Part of a small language model's weights.
Size: width 96, 3 heads of 32, vocabulary 8192, 2.07M parameters.
Architecture: LayerNorm before each block, no biases in attention or MLP.
Training: 88M tokens, 10743 steps.
Each number is 50 + 12 x the weight over its row's rms, rounded and kept within 0 to 99. Layers, rows and columns count from 0. The size before them is the row's rms in percent of the matrix's.

# up: layer 2 MLP up, 256x96, rms 0.236, rows 0-35, columns 0-95
# down: layer 2 MLP down (transposed), 256x96, rms 0.24, rows 0-35, columns 0-95
up0 103:46 57 22 54 36 46 41 52 54 64 51 27 53 61 35 54 50 58 38 29 44 68 30 55 82 37 44 42 48 48 46 63 64 58 58 40 62 42 49 53 49 49 66 56 47 63 49 46 62 56 66 62 48 44 62 59 32 40 44 61 50 52 57 47 46 52 38 10 38 61 48 62 40 51 63 63 47 57 55 57 51 45 45 66 52 18 55 63 56 52 66 46 55 81 41 33
down0 097:45 53 45 51 50 63 31 43 59 38 48 46 35 55 42 29 48 51 33 49 73 57 51 68 62 34 56 41 56 47 63 61 58 62 22 46 48 47 36 58 46 49 44 45 52 43 27 61 39 63 68 58 76 50 62 48 55 71 30 50 48 42 54 68 53 71 48 54 40 39 52 59 45 60 41 47 35 47 56 40 31 74 41 60 28 48 70 61 65 42 64 45 40 67 31 26
up1 111:49 61 57 49 66 46 63 52 46 46 39 69 36 39 51 52 41 50 54 36 51 57 81 25 75 52 50 36 54 57 55 55 47 58 43 49 39 33 53 57 64 52 47 42 57 29 57 31 75 38 50 62 37 29 36 60 42 39 55 64 73 56 72 35 51 40 35 38 39 66 38 57 33 53 50 53 32 65 61 39 42 42 67 35 71 55 44 42 55 48 45 56 54 64 75 50
down1 118:30 38 54 39 66 50 40 43 64 55 51 43 55 63 31 22 75 45 58 62 57 57 63 38 55 41 27 26 30 60 54 47 42 52 48 51 53 63 47 57 58 50 41 50 56 48 60 61 52 41 31 39 62 32 57 62 35 53 44 63 58 44 64 50 58 54 18 32 43 77 52 52 48 78 46 59 38 41 45 52 58 68 57 36 76 55 31 45 47 59 41 58 47 62 44 52
up2 101:70 59 54 56 45 39 37 61 46 56 37 51 30 11 24 56 63 54 57 33 69 37 68 42 41 58 61 46 40 49 33 43 51 57 49 63 64 61 71 64 53 52 70 48 35 47 49 30 55 38 42 35 41 62 58 69 34 53 71 63 81 56 35 48 40 32 48 54 38 59 63 50 44 42 60 57 54 56 50 48 46 41 60 54 46 43 55 46 30 56 44 30 45 47 44 58
down2 100:55 79 35 35 40 76 40 36 59 40 47 33 47 46 36 45 43 59 50 74 56 47 36 65 62 55 53 28 65 62 46 50 30 46 57 50 63 50 42 59 41 56 50 37 52 40 39 53 52 66 40 27 25 46 46 55 37 61 72 63 30 69 52 37 58 38 54 51 54 53 66 51 41 67 53 37 51 61 57 60 43 44 73 45 45 52 57 52 46 31 38 31 59 42 59 74
up3 103:34 38 50 47 53 37 52 56 48 52 35 51 61 37 48 30 57 53 33 56 20 57 45 71 68 56 51 38 70 41 51 66 25 56 56 39 57 45 55 52 55 64 61 24 25 50 69 40 71 45 69 54 53 53 61 39 59 56 41 72 34 38 38 36 55 54 46 33 47 49 55 60 68 46 38 57 63 60 44 41 47 50 56 50 73 69 42 33 49 48 40 60 40 75 43 53
down3 085:50 50 40 59 32 35 73 44 64 49 63 51 44 49 44 70 47 57 64 65 83 38 67 54 52 61 57 40 40 45 73 39 42 63 25 31 54 34 54 47 66 34 45 57 51 49 45 54 51 49 49 66 56 53 34 48 52 54 36 46 41 53 46 55 47 36 55 35 68 31 62 50 32 58 54 29 32 78 53 46 39 60 53 56 50 34 38 49 54 59 52 32 58 30 55 74
up4 088:59 53 39 56 55 24 46 26 42 50 34 42 62 58 43 37 64 43 43 48 57 35 40 35 41 61 55 39 47 42 45 52 48 49 36 53 45 35 59 62 65 58 53 48 45 71 67 46 55 48 52 43 71 71 59 25 65 51 44 68 76 33 75 38 49 75 62 29 56 57 53 16 46 55 54 58 49 33 59 38 53 58 47 54 68 60 44 41 38 42 45 66 49 48 59 55
down4 082:68 69 45 53 36 36 52 41 58 39 33 55 56 32 48 49 67 22 42 49 56 47 48 51 60 12 55 59 55 46 67 59 66 51 58 57 54 68 45 34 71 49 48 59 45 40 39 54 44 49 47 66 58 52 80 65 20 66 61 38 54 46 38 57 33 52 61 53 25 34 53 68 56 60 47 49 49 61 47 32 42 68 32 42 55 40 51 50 54 52 37 54 38 55 45 56
up5 095:51 46 54 52 39 61 80 53 35 72 51 40 81 25 56 29 48 57 39 46 51 46 38 65 64 54 46 52 48 52 40 35 32 53 43 48 37 55 45 69 81 53 42 25 61 56 53 22 52 78 40 45 50 46 57 66 46 55 50 50 57 56 19 41 48 52 55 31 57 62 42 64 55 60 48 50 57 41 56 64 41 54 62 41 70 43 37 50 50 52 42 53 48 38 56 45
down5 092:41 58 51 62 48 37 55 36 48 83 59 65 66 45 46 39 66 19 53 41 60 53 55 44 60 59 47 31 38 42 45 34 62 53 48 57 63 32 55 60 49 24 51 46 56 36 16 42 38 52 37 52 61 58 31 43 66 47 78 40 43 48 54 50 63 55 48 42 36 28 69 70 49 72 38 39 54 47 46 46 46 50 76 51 52 51 58 50 48 68 62 55 59 50 55 51
up6 094:75 65 56 53 63 42 65 48 60 61 52 51 59 40 38 45 74 49 33 49 71 41 48 42 57 63 38 57 57 70 36 44 39 53 64 36 44 58 52 52 61 59 56 37 66 46 53 40 68 38 42 56 17 65 56 60 50 51 68 52 53 45 47 74 51 20 36 52 52 52 33 34 41 39 31 42 65 53 67 37 51 37 59 42 51 38 63 34 56 61 49 33 45 48 34 69
down6 092:62 69 46 57 62 60 52 45 33 47 52 59 51 59 25 41 55 20 41 44 65 41 52 33 41 59 37 32 40 56 55 41 48 44 50 66 69 41 57 47 67 45 58 49 36 39 40 45 48 61 57 55 35 62 42 68 64 45 69 54 51 66 36 51 64 30 28 25 68 36 47 56 62 52 57 48 52 60 57 79 39 64 58 29 38 53 61 63 49 54 55 45 23 53 55 56
up7 091:27 65 60 66 58 29 37 52 54 83 65 61 43 55 43 54 48 57 54 50 48 53 49 52 49 62 32 41 58 78 51 53 69 55 46 28 48 46 50 69 57 40 46 45 39 40 57 54 27 14 49 54 31 60 52 69 54 54 42 58 63 47 59 61 53 47 56 78 55 31 55 59 47 65 46 28 47 64 58 40 44 43 57 40 49 57 43 25 39 49 44 60 56 63 43 61
down7 095:38 34 68 36 52 36 54 42 67 55 61 22 57 36 55 56 54 58 22 43 43 44 78 55 50 49 66 49 44 48 58 61 32 61 56 57 44 60 59 41 45 46 46 55 32 51 48 50 64 40 66 52 52 53 59 54 38 38 52 44 48 46 60 80 42 59 31 52 62 34 56 45 68 62 61 65 57 68 41 52 38 78 51 44 22 45 64 36 60 39 35 44 46 26 49 62
up8 100:45 80 37 49 58 49 43 71 46 50 53 58 46 48 57 62 38 52 54 49 54 49 43 51 29 61 45 41 72 66 67 71 30 35 69 45 55 41 48 33 44 54 62 42 66 49 60 52 30 48 58 44 37 36 78 58 57 49 34 49 42 54 59 31 42 47 56 45 48 38 42 48 52 57 16 28 77 56 54 32 60 29 52 42 46 48 60 61 62 48 46 51 44 40 53 72
down8 090:45 42 65 46 74 53 66 61 34 39 53 32 57 36 35 71 55 61 51 33 49 39 25 63 46 44 54 53 32 57 58 66 66 51 41 55 31 65 60 71 67 34 49 55 42 44 43 25 61 38 42 53 57 64 54 51 57 51 51 53 26 42 55 70 46 72 56 32 47 52 48 51 37 48 56 57 55 31 45 66 31 47 55 52 30 56 38 74 62 61 45 51 29 54 40 45
up9 095:63 74 40 72 46 53 50 62 38 52 54 28 48 49 51 48 62 46 56 24 37 57 55 43 42 73 23 64 58 50 82 54 62 49 44 64 77 59 56 50 24 39 46 54 46 44 58 53 50 38 43 62 33 45 56 42 43 56 76 67 47 38 43 58 60 52 40 47 59 55 38 37 60 46 39 38 44 69 53 48 58 39 32 42 63 60 45 62 44 48 34 30 50 43 43 70
down9 093:54 34 59 56 23 78 57 53 40 56 53 42 48 41 58 64 69 37 57 49 48 51 42 25 43 46 54 65 30 64 74 40 33 71 22 51 68 58 34 46 46 51 64 34 42 47 54 67 58 60 33 50 68 55 48 34 50 60 56 57 58 28 66 51 57 55 51 50 60 52 52 55 66 49 59 38 45 55 62 65 48 35 58 46 46 33 54 24 59 49 39 30 38 53 31 50
up10 104:44 50 37 54 72 50 48 59 43 41 61 63 39 41 38 58 62 38 68 48 33 61 39 43 75 39 46 59 62 46 49 56 60 32 56 71 54 36 45 66 52 56 55 47 41 72 60 44 46 38 63 32 33 52 47 40 30 54 40 55 38 54 45 38 36 40 70 43 43 42 37 62 43 25 18 52 43 48 55 63 65 71 57 55 71 69 66 46 45 42 40 60 39 33 66 48
down10 100:63 35 59 54 55 69 50 42 40 67 54 42 49 23 57 50 63 46 39 49 55 47 35 48 47 61 54 56 36 41 43 47 54 78 46 72 56 63 55 39 35 47 67 39 35 30 63 60 30 51 36 51 49 36 54 40 63 61 53 33 69 40 50 68 52 62 45 58 50 64 57 39 58 59 46 34 67 42 80 39 50 60 42 28 29 20 47 53 52 48 47 36 63 64 59 47
up11 091:70 50 53 46 50 44 50 58 47 60 57 26 69 57 65 58 19 41 45 59 51 70 57 44 53 38 43 43 44 51 57 59 63 54 37 29 53 54 43 72 51 49 49 46 37 58 64 46 45 50 33 42 38 58 72 67 73 30 59 65 46 62 67 31 42 39 34 38 29 76 43 55 35 47 48 44 57 37 49 51 43 34 55 50 58 58 68 56 43 61 68 51 25 49 36 64
down11 087:54 43 45 64 45 53 76 47 55 51 38 58 38 48 25 54 36 45 43 70 46 31 44 29 70 45 49 46 34 37 63 56 39 29 59 60 38 47 52 49 64 69 56 53 42 54 60 34 42 74 56 68 35 59 51 32 55 50 38 41 53 36 56 55 45 59 26 76 33 35 54 54 71 58 41 61 33 37 45 55 38 47 65 61 53 63 56 56 73 47 52 61 50 41 37 68
up12 102:59 59 62 61 53 47 67 38 29 41 58 40 52 38 56 60 45 57 47 49 47 21 51 42 41 64 44 38 61 65 58 35 51 42 48 36 66 50 60 62 54 66 51 05 42 38 56 17 53 57 57 39 31 66 35 60 55 56 64 49 71 59 51 21 42 63 47 37 55 55 40 44 51 50 39 64 44 60 59 56 52 48 51 61 56 47 44 42 62 39 45 51 68 50 74 51
down12 109:48 55 74 67 63 33 67 46 50 67 46 36 48 43 59 51 54 50 68 65 54 43 63 32 34 54 24 36 53 40 39 58 51 50 52 45 74 64 63 63 67 49 47 49 67 49 50 43 33 46 73 40 48 56 19 58 50 51 49 40 38 43 61 35 61 56 28 41 65 53 48 39 23 45 45 55 42 58 46 69 39 64 35 39 28 59 54 40 41 62 49 58 65 43 40 58
up13 102:57 41 50 49 60 58 50 37 50 50 55 37 65 64 42 52 49 57 41 59 53 64 62 76 47 66 53 42 34 62 50 43 44 50 48 37 69 52 68 58 69 52 33 38 49 28 63 54 31 49 62 41 45 47 49 18 34 46 39 56 55 68 73 44 32 35 56 34 49 83 39 43 28 65 61 54 48 58 43 51 68 46 49 55 53 49 82 36 45 42 50 38 51 38 55 38
down13 104:45 57 38 57 55 54 39 40 64 46 52 64 47 54 51 70 53 56 61 53 54 40 62 32 45 83 36 54 62 38 34 53 62 38 46 41 45 45 48 30 68 48 55 36 44 62 34 68 43 48 68 50 58 49 91 36 47 51 38 41 60 61 68 53 63 42 35 63 71 40 55 30 38 53 40 40 52 62 52 37 28 39 30 44 50 41 68 49 48 57 47 74 53 38 44 42
up14 103:50 50 46 44 49 49 68 57 51 60 58 37 55 34 31 48 61 68 51 38 68 41 57 50 40 37 53 61 44 76 43 42 56 52 42 49 66 46 85 32 39 56 26 51 62 46 55 44 87 63 51 51 30 52 33 44 43 54 60 48 58 30 41 35 66 56 56 42 57 58 30 50 51 43 69 46 62 48 31 54 39 49 45 54 64 54 47 31 30 36 50 41 72 58 60 46
down14 107:52 63 59 34 53 34 70 59 52 63 36 47 48 52 24 56 69 46 69 51 69 28 47 46 57 38 34 59 50 67 46 60 52 30 45 75 47 55 51 23 39 48 34 63 55 55 58 25 72 41 50 47 48 51 39 68 82 54 51 61 40 29 34 42 59 40 37 42 42 50 37 51 55 47 59 51 43 50 40 66 44 72 54 66 35 48 50 55 61 38 44 47 46 43 63 56
up15 106:58 58 30 45 58 36 49 68 54 42 50 34 55 65 55 64 68 41 52 48 43 44 47 50 59 52 39 60 64 69 58 48 63 80 51 39 27 50 59 51 37 38 39 63 34 41 51 55 54 50 24 45 48 52 45 38 27 30 45 43 49 45 59 49 61 34 56 42 50 22 39 40 36 45 56 52 77 70 77 55 42 45 55 56 47 29 66 59 48 56 49 55 57 64 71 30
down15 115:62 54 56 50 38 50 22 49 69 41 44 58 54 44 44 55 40 55 46 61 45 35 46 44 67 27 53 55 44 63 69 38 57 36 53 41 36 44 55 40 46 47 62 42 45 75 57 40 75 62 41 46 60 52 43 48 37 56 38 27 45 70 38 42 54 48 49 34 51 25 48 55 46 57 56 47 76 44 50 75 51 35 62 60 44 83 49 47 54 63 46 62 52 75 51 23
up16 107:51 54 30 54 57 29 59 59 56 36 52 39 43 46 54 39 57 30 43 45 39 59 51 59 54 56 37 60 53 73 52 44 43 55 43 50 36 37 58 73 22 51 41 65 45 40 64 43 46 37 45 34 59 35 45 56 49 77 79 68 47 50 70 75 56 55 40 20 46 43 47 50 35 61 44 55 40 53 63 73 51 59 46 63 48 52 28 75 44 48 44 33 54 35 46 51
down16 107:58 54 37 49 56 74 48 51 51 40 60 27 29 47 35 54 55 60 42 47 40 54 25 47 59 63 58 41 48 39 41 52 61 66 33 51 48 52 34 38 41 50 47 38 47 63 47 72 32 53 51 74 35 60 32 44 60 65 40 53 52 55 53 67 62 41 51 43 40 39 70 53 42 67 29 51 69 43 48 44 29 56 52 59 55 25 56 81 70 71 54 39 55 62 47 57
up17 088:44 63 57 33 52 46 36 55 39 55 56 35 44 61 64 40 35 69 66 50 50 71 53 53 38 66 54 51 45 49 61 51 41 55 43 60 66 45 45 71 63 35 77 44 59 33 65 33 51 42 42 49 42 45 70 35 51 41 43 64 59 46 42 68 56 53 48 44 63 63 35 38 48 37 39 23 62 65 35 16 63 60 36 65 48 63 51 43 32 40 65 40 34 52 37 45
down17 099:45 50 78 26 60 60 58 30 63 46 55 45 52 50 30 51 67 47 55 62 65 45 51 57 42 45 57 60 59 63 57 47 72 58 43 46 36 66 31 63 64 61 58 39 47 45 34 60 41 62 50 55 66 38 69 44 28 51 52 39 45 49 29 62 72 42 41 58 46 44 49 75 51 56 27 35 52 42 40 47 31 61 18 57 49 24 46 49 44 47 65 43 52 49 60 51
up18 098:46 54 53 51 62 52 66 67 55 46 53 52 41 44 37 53 56 42 61 46 70 40 44 61 50 43 50 14 66 43 34 42 54 71 51 29 48 42 53 58 43 65 51 56 44 72 43 62 73 60 41 42 63 57 25 40 44 43 40 55 70 54 45 47 46 32 47 30 19 33 53 60 25 46 65 60 46 61 53 46 59 41 63 38 70 46 60 33 71 48 56 42 60 47 32 52
down18 097:69 68 35 55 37 38 45 54 49 48 47 32 42 66 60 45 59 65 34 60 32 31 44 33 58 36 53 56 29 40 47 42 23 43 53 71 50 53 45 39 39 53 43 54 56 43 47 38 39 65 61 51 45 45 55 54 84 61 44 59 57 49 64 52 73 41 47 62 49 64 47 32 61 61 37 44 55 63 46 49 46 67 41 65 40 76 43 65 36 58 36 29 49 75 45 48
up19 102:44 45 29 52 49 39 46 51 50 61 31 52 74 65 50 67 57 27 44 35 54 53 47 44 36 36 33 69 22 59 62 47 56 50 69 54 63 50 48 57 56 61 20 50 50 35 55 49 40 53 60 54 53 41 64 34 55 46 49 56 35 76 52 67 45 44 63 55 51 46 34 44 41 26 61 45 52 52 49 56 75 39 26 73 37 58 44 68 54 55 58 40 49 52 71 35
down19 095:52 29 41 40 50 69 48 63 54 47 36 56 42 42 68 68 43 38 61 41 59 46 74 49 42 48 61 51 61 26 29 43 43 56 31 39 52 78 52 49 62 37 16 49 48 54 55 52 42 69 56 52 71 47 56 57 39 53 74 69 41 49 51 52 56 47 37 41 65 53 48 55 41 68 35 18 54 33 36 66 41 48 46 60 46 59 48 44 63 60 53 41 52 56 44 72
up20 090:60 56 68 52 67 58 66 44 57 46 48 40 43 57 35 47 72 39 47 37 60 58 43 49 44 60 72 48 66 53 60 51 49 54 55 44 48 58 52 35 43 44 40 73 45 26 59 58 29 36 50 50 36 10 59 65 66 49 74 55 72 46 18 40 41 55 39 54 64 46 54 35 22 67 55 66 53 55 53 57 60 53 60 33 58 54 36 48 46 46 43 53 47 41 40 53
down20 099:48 38 62 32 41 47 63 32 45 66 57 63 51 47 62 43 55 34 45 61 37 36 40 34 67 33 62 46 57 52 53 52 49 49 60 35 46 34 74 40 64 52 56 72 42 45 45 67 39 30 44 62 48 62 76 48 43 78 51 37 49 55 51 38 48 48 54 45 77 42 41 74 56 58 68 53 49 44 44 67 28 53 34 77 48 42 39 53 62 51 26 46 42 46 37 45
up21 106:66 50 63 56 48 40 72 48 51 45 22 67 61 43 56 57 50 43 60 44 91 61 50 42 70 69 56 58 49 65 47 48 40 40 35 58 56 43 54 53 69 54 50 47 46 35 63 57 56 57 70 36 21 71 51 52 58 60 44 41 49 48 27 34 45 55 40 49 33 51 32 64 38 57 39 57 36 41 50 60 77 40 61 36 48 37 38 43 35 54 57 43 46 56 61 40
down21 109:39 83 46 59 33 46 71 39 43 35 39 48 59 56 46 34 72 40 55 79 33 66 31 62 62 45 33 74 57 42 52 47 57 31 68 53 54 37 58 43 55 44 60 61 64 46 33 58 56 66 50 45 47 53 56 49 58 35 47 61 47 36 53 44 48 39 49 56 40 64 34 36 62 48 32 33 34 60 46 56 48 59 56 60 55 40 68 39 44 54 62 36 34 71 52 32
up22 101:48 38 43 39 31 32 66 42 61 54 42 55 27 67 57 68 49 49 63 43 52 76 45 46 61 52 50 21 46 51 49 61 58 84 40 40 45 43 63 28 59 50 31 46 61 46 79 51 51 53 58 45 44 53 33 53 55 43 60 54 43 38 31 64 64 71 77 50 49 35 51 48 35 61 58 57 39 62 58 69 34 43 68 46 47 43 44 52 49 44 45 59 34 53 59 38
down22 107:45 27 45 47 50 50 50 58 37 43 60 66 48 27 25 55 24 34 63 50 53 61 49 49 39 50 49 31 49 50 42 52 70 69 37 62 39 46 68 65 80 36 58 20 51 41 48 50 40 68 38 61 66 62 52 42 37 53 48 71 46 57 44 46 57 61 59 55 51 70 68 47 47 43 31 45 61 43 66 53 44 60 60 55 55 50 35 58 43 57 37 52 72 37 45 33
up23 088:38 57 49 55 49 59 62 48 44 28 43 40 64 34 62 52 40 60 61 49 46 57 38 54 49 61 76 57 46 62 49 41 23 44 50 30 58 55 53 51 68 45 53 46 43 28 72 54 56 55 56 54 56 61 56 42 69 73 37 56 38 70 22 25 36 51 59 69 43 65 30 40 52 43 61 57 40 54 58 62 42 50 53 41 43 59 31 61 41 68 29 50 52 41 74 44
down23 095:46 77 51 39 38 35 50 37 66 53 42 43 69 46 46 41 44 53 60 53 70 44 53 44 35 30 51 49 63 73 54 57 49 64 54 25 52 29 80 45 37 53 55 54 72 51 33 75 33 51 42 56 47 67 55 48 61 40 57 47 39 38 70 38 51 40 42 69 55 53 55 47 44 55 55 64 61 46 46 61 29 23 49 35 31 58 43 43 52 51 62 61 55 36 35 61
up24 093:40 41 47 60 31 21 68 45 60 45 54 61 56 41 29 48 67 40 57 56 33 43 44 59 63 29 59 65 44 53 39 45 51 42 57 21 55 54 48 66 62 40 37 50 32 45 57 45 51 40 65 60 43 41 43 44 43 46 61 46 38 78 53 54 38 47 64 49 46 51 48 53 25 62 37 63 44 65 58 74 43 41 69 49 61 50 38 46 54 60 86 72 57 44 52 38
down24 097:58 45 47 70 51 42 52 45 58 64 53 41 38 56 57 51 46 38 38 45 47 30 53 32 59 46 59 62 61 72 54 43 56 66 47 54 14 51 84 59 57 48 36 56 54 48 58 58 12 53 26 43 49 45 49 40 30 55 44 60 78 41 48 66 38 39 58 33 53 60 55 44 62 49 37 72 48 26 50 58 40 38 61 61 55 45 60 58 62 52 48 61 50 43 58 44
up25 108:50 49 35 44 64 55 56 43 41 44 31 64 53 58 61 31 55 47 54 46 54 64 58 46 38 64 86 30 62 39 71 38 47 46 43 43 80 57 47 56 64 61 44 59 62 51 39 45 63 46 68 39 48 35 54 37 29 47 28 55 55 37 33 38 71 68 47 59 41 61 44 52 41 72 35 34 54 45 68 36 67 49 46 33 44 54 55 36 42 65 54 38 57 65 43 46
down25 096:40 49 41 50 51 55 36 65 81 48 57 77 47 77 45 49 40 62 31 39 36 31 43 61 45 32 50 35 54 71 54 69 33 30 56 43 61 49 58 58 41 65 60 57 46 48 30 43 54 50 41 63 37 42 53 35 61 44 72 48 53 41 65 54 65 57 56 55 52 38 63 71 53 51 38 69 31 50 61 42 60 29 47 34 62 58 40 40 54 55 51 33 51 30 55 42
up26 105:34 66 42 51 27 47 69 39 24 51 63 63 53 52 61 67 50 54 47 31 47 62 37 41 33 33 49 59 51 60 39 33 61 64 59 58 52 53 47 45 45 44 36 49 58 36 53 51 33 77 55 48 71 46 21 50 47 38 40 37 75 64 46 57 37 42 69 64 75 59 58 50 42 45 45 43 72 56 55 51 54 49 34 33 59 37 56 54 53 74 56 54 64 40 40 46
down26 098:53 71 38 53 58 53 63 54 42 45 44 55 54 56 29 33 61 22 48 48 45 56 55 57 55 35 38 32 85 57 44 44 57 43 67 50 57 64 55 56 37 72 61 57 38 38 27 52 38 39 45 67 71 51 56 68 37 62 48 57 52 51 83 63 57 52 35 57 43 42 68 56 44 21 58 45 42 53 41 38 48 41 36 53 33 46 45 68 45 37 47 45 48 37 64 52
up27 093:54 51 35 58 42 55 56 62 44 36 49 50 41 38 55 48 49 58 42 55 42 50 63 44 49 54 44 40 42 41 28 25 38 35 52 75 47 46 52 54 45 33 84 45 43 45 33 46 39 47 79 34 26 33 53 33 37 40 63 58 64 59 45 35 59 49 86 57 61 74 46 45 56 58 50 53 63 41 67 45 57 67 45 57 67 46 38 56 38 46 58 74 43 53 49 57
down27 112:85 54 32 62 28 46 36 66 64 62 48 56 37 36 48 54 52 65 45 44 55 55 74 46 53 54 39 36 40 39 42 51 35 55 51 57 52 39 73 62 58 26 42 61 33 61 42 58 52 57 48 29 45 30 55 71 40 41 44 46 52 64 27 64 55 44 49 47 42 53 44 61 62 66 43 45 57 57 66 57 53 70 32 60 61 56 31 54 36 39 31 65 34 48 62 55
up28 097:46 42 52 41 58 43 42 50 57 69 48 56 53 66 76 66 38 50 64 57 65 53 22 30 48 57 33 49 60 57 42 68 36 70 36 53 39 45 57 31 63 62 58 55 27 56 58 36 37 67 45 53 34 48 67 52 51 23 42 56 79 56 36 58 55 50 52 59 39 35 38 59 44 61 52 55 43 38 45 49 44 25 53 56 43 57 50 43 38 50 58 43 35 66 47 78
down28 088:52 34 51 46 49 73 59 59 49 27 37 59 31 49 21 41 68 27 32 55 42 56 55 44 23 54 39 50 34 44 62 43 64 71 51 67 50 45 83 52 45 63 45 43 39 51 52 59 38 55 43 60 66 63 62 41 55 50 50 76 37 50 68 50 54 65 31 47 59 47 34 46 35 44 39 66 45 50 62 55 58 59 50 46 68 55 47 49 40 63 50 42 38 32 63 53
up29 100:66 47 56 52 43 39 50 57 60 44 63 54 33 75 66 44 44 41 29 34 43 55 69 42 55 71 32 50 76 57 49 58 67 37 51 52 43 49 31 44 41 58 47 56 57 41 51 47 56 47 44 39 42 47 49 50 62 60 76 48 57 47 54 37 31 38 38 70 57 33 65 34 55 51 60 17 46 68 36 69 38 51 43 54 65 62 29 57 33 40 55 55 34 64 51 65
down29 094:45 74 45 56 50 38 39 54 68 70 37 49 68 33 47 19 38 41 43 48 38 49 52 29 53 55 44 53 44 61 41 53 50 56 66 79 56 62 70 33 50 10 65 52 42 74 33 56 48 63 53 49 56 47 44 48 48 55 44 48 52 49 48 55 76 44 22 52 42 43 45 68 45 75 58 57 53 56 54 54 43 33 53 37 54 60 41 51 43 61 51 50 55 41 42 58
up30 090:59 57 39 61 73 59 76 34 62 44 84 61 57 35 69 37 43 57 50 42 28 59 38 64 66 59 54 49 57 52 32 58 55 55 66 47 34 56 42 43 50 75 32 48 53 59 49 39 43 38 32 44 55 36 45 51 48 48 65 69 65 55 66 62 49 25 43 54 57 43 65 37 57 44 48 56 61 44 36 52 45 49 49 56 39 32 41 18 45 47 50 47 43 47 67 37
down30 087:69 41 48 37 35 64 57 47 42 53 45 53 37 46 36 67 44 32 48 33 57 58 67 58 53 44 32 38 39 50 53 55 51 45 66 61 62 43 23 27 69 33 48 48 59 46 57 70 38 75 56 48 27 65 50 62 36 54 58 28 38 52 61 46 40 69 57 36 37 56 39 44 61 76 39 44 30 49 41 62 55 53 49 43 58 55 40 71 47 60 33 53 56 59 65 64
up31 114:56 60 47 47 56 36 40 52 53 50 25 50 62 57 31 61 53 37 58 20 79 54 72 44 56 45 59 47 68 59 40 57 31 50 43 64 50 50 45 54 54 44 55 47 43 56 34 54 53 40 52 46 37 57 60 71 54 51 44 47 53 53 43 43 52 57 63 56 63 80 56 43 28 63 43 65 35 28 37 41 67 30 77 44 31 38 47 43 53 62 73 37 33 54 65 47
down31 102:42 38 40 52 52 45 41 38 68 52 35 41 49 45 67 56 53 40 33 60 57 36 55 55 57 30 60 61 54 48 59 48 37 48 35 47 54 70 52 50 63 29 47 84 40 27 40 70 53 40 36 70 46 62 70 38 29 56 52 53 62 73 71 34 52 45 26 60 40 63 77 50 59 51 58 51 45 49 36 53 44 55 40 42 44 36 41 53 52 58 24 44 65 55 57 51
up32 103:72 69 29 53 40 58 41 43 50 42 34 32 36 63 74 54 58 57 54 20 70 44 42 53 54 65 47 50 49 48 51 36 65 31 38 41 62 33 64 21 59 41 51 52 59 46 55 47 71 33 50 46 31 55 57 56 31 57 46 57 72 52 34 67 31 54 40 46 51 63 33 36 58 62 40 60 51 46 64 69 55 56 48 58 56 49 60 61 56 31 40 58 61 44 50 41
down32 098:54 44 45 56 46 53 42 56 76 55 37 32 54 39 51 23 45 65 48 43 46 39 44 34 62 44 53 55 56 63 50 79 56 63 52 48 43 50 49 25 67 33 71 47 44 46 77 61 74 34 25 45 47 25 44 49 39 47 51 57 59 61 52 61 49 41 40 54 49 52 52 38 69 62 47 29 22 60 57 71 43 53 64 50 48 56 43 33 43 64 43 62 47 64 50 55
up33 094:54 63 61 46 32 47 45 70 63 37 51 51 15 37 49 46 41 41 42 43 65 56 44 35 28 64 88 45 61 78 61 47 50 53 59 43 46 37 28 52 60 51 37 36 69 44 67 46 50 53 49 30 59 57 57 56 46 51 61 45 53 38 41 40 63 49 33 45 52 37 46 59 37 43 47 46 47 64 40 64 60 37 41 66 55 37 56 49 38 46 54 84 43 53 50 58
down33 101:49 65 49 61 53 52 66 50 65 45 61 63 60 45 66 49 57 44 49 35 42 52 68 48 53 63 48 56 37 22 40 43 23 64 52 48 44 62 67 47 59 54 67 52 35 66 46 69 26 55 56 77 49 44 44 54 40 37 42 70 42 55 76 42 29 49 38 37 58 60 46 44 72 52 41 39 43 31 48 42 48 68 28 42 37 62 37 65 40 58 37 40 60 55 33 59
up34 105:44 40 73 52 40 34 47 46 44 72 62 57 43 59 63 52 75 62 54 54 57 44 34 52 42 43 44 45 60 52 25 59 58 58 60 17 57 37 46 49 43 59 43 39 29 61 56 64 55 63 55 43 49 49 34 42 48 57 69 64 60 42 81 63 49 60 50 67 29 37 55 58 27 50 62 60 53 75 44 48 45 41 41 48 39 38 33 64 53 45 68 44 35 54 31 52
down34 101:41 64 55 48 36 49 38 38 72 58 40 65 69 47 60 53 63 39 54 69 34 57 55 60 46 60 55 56 42 62 62 57 40 46 54 60 51 46 38 42 79 37 42 46 49 38 26 35 35 58 32 64 39 24 32 52 51 62 53 54 50 52 34 78 59 59 33 37 56 48 54 47 42 77 44 48 49 55 41 50 63 35 36 49 25 55 70 55 47 67 49 44 26 61 47 58
up35 098:53 45 41 32 52 43 58 54 54 66 66 46 45 44 65 39 56 65 44 47 48 53 54 75 51 50 47 69 82 48 55 51 42 59 59 59 48 31 56 42 44 45 56 62 33 35 42 44 32 53 49 68 54 63 50 52 31 39 53 51 53 44 33 63 52 32 51 45 43 64 38 63 70 72 54 37 23 50 62 47 50 44 34 35 56 54 71 32 51 50 71 57 23 38 20 54
down35 080:40 46 31 51 54 62 41 64 39 54 27 28 41 51 47 62 51 33 39 41 72 52 45 31 37 62 69 47 57 44 46 50 57 46 41 60 58 56 45 63 52 57 38 65 65 51 39 73 62 27 62 47 39 36 62 49 62 55 44 51 56 54 57 43 59 59 22 59 59 40 62 34 30 36 43 69 48 45 36 62 58 60 51 73 44 49 42 53 77 36 30 75 45 59 51 58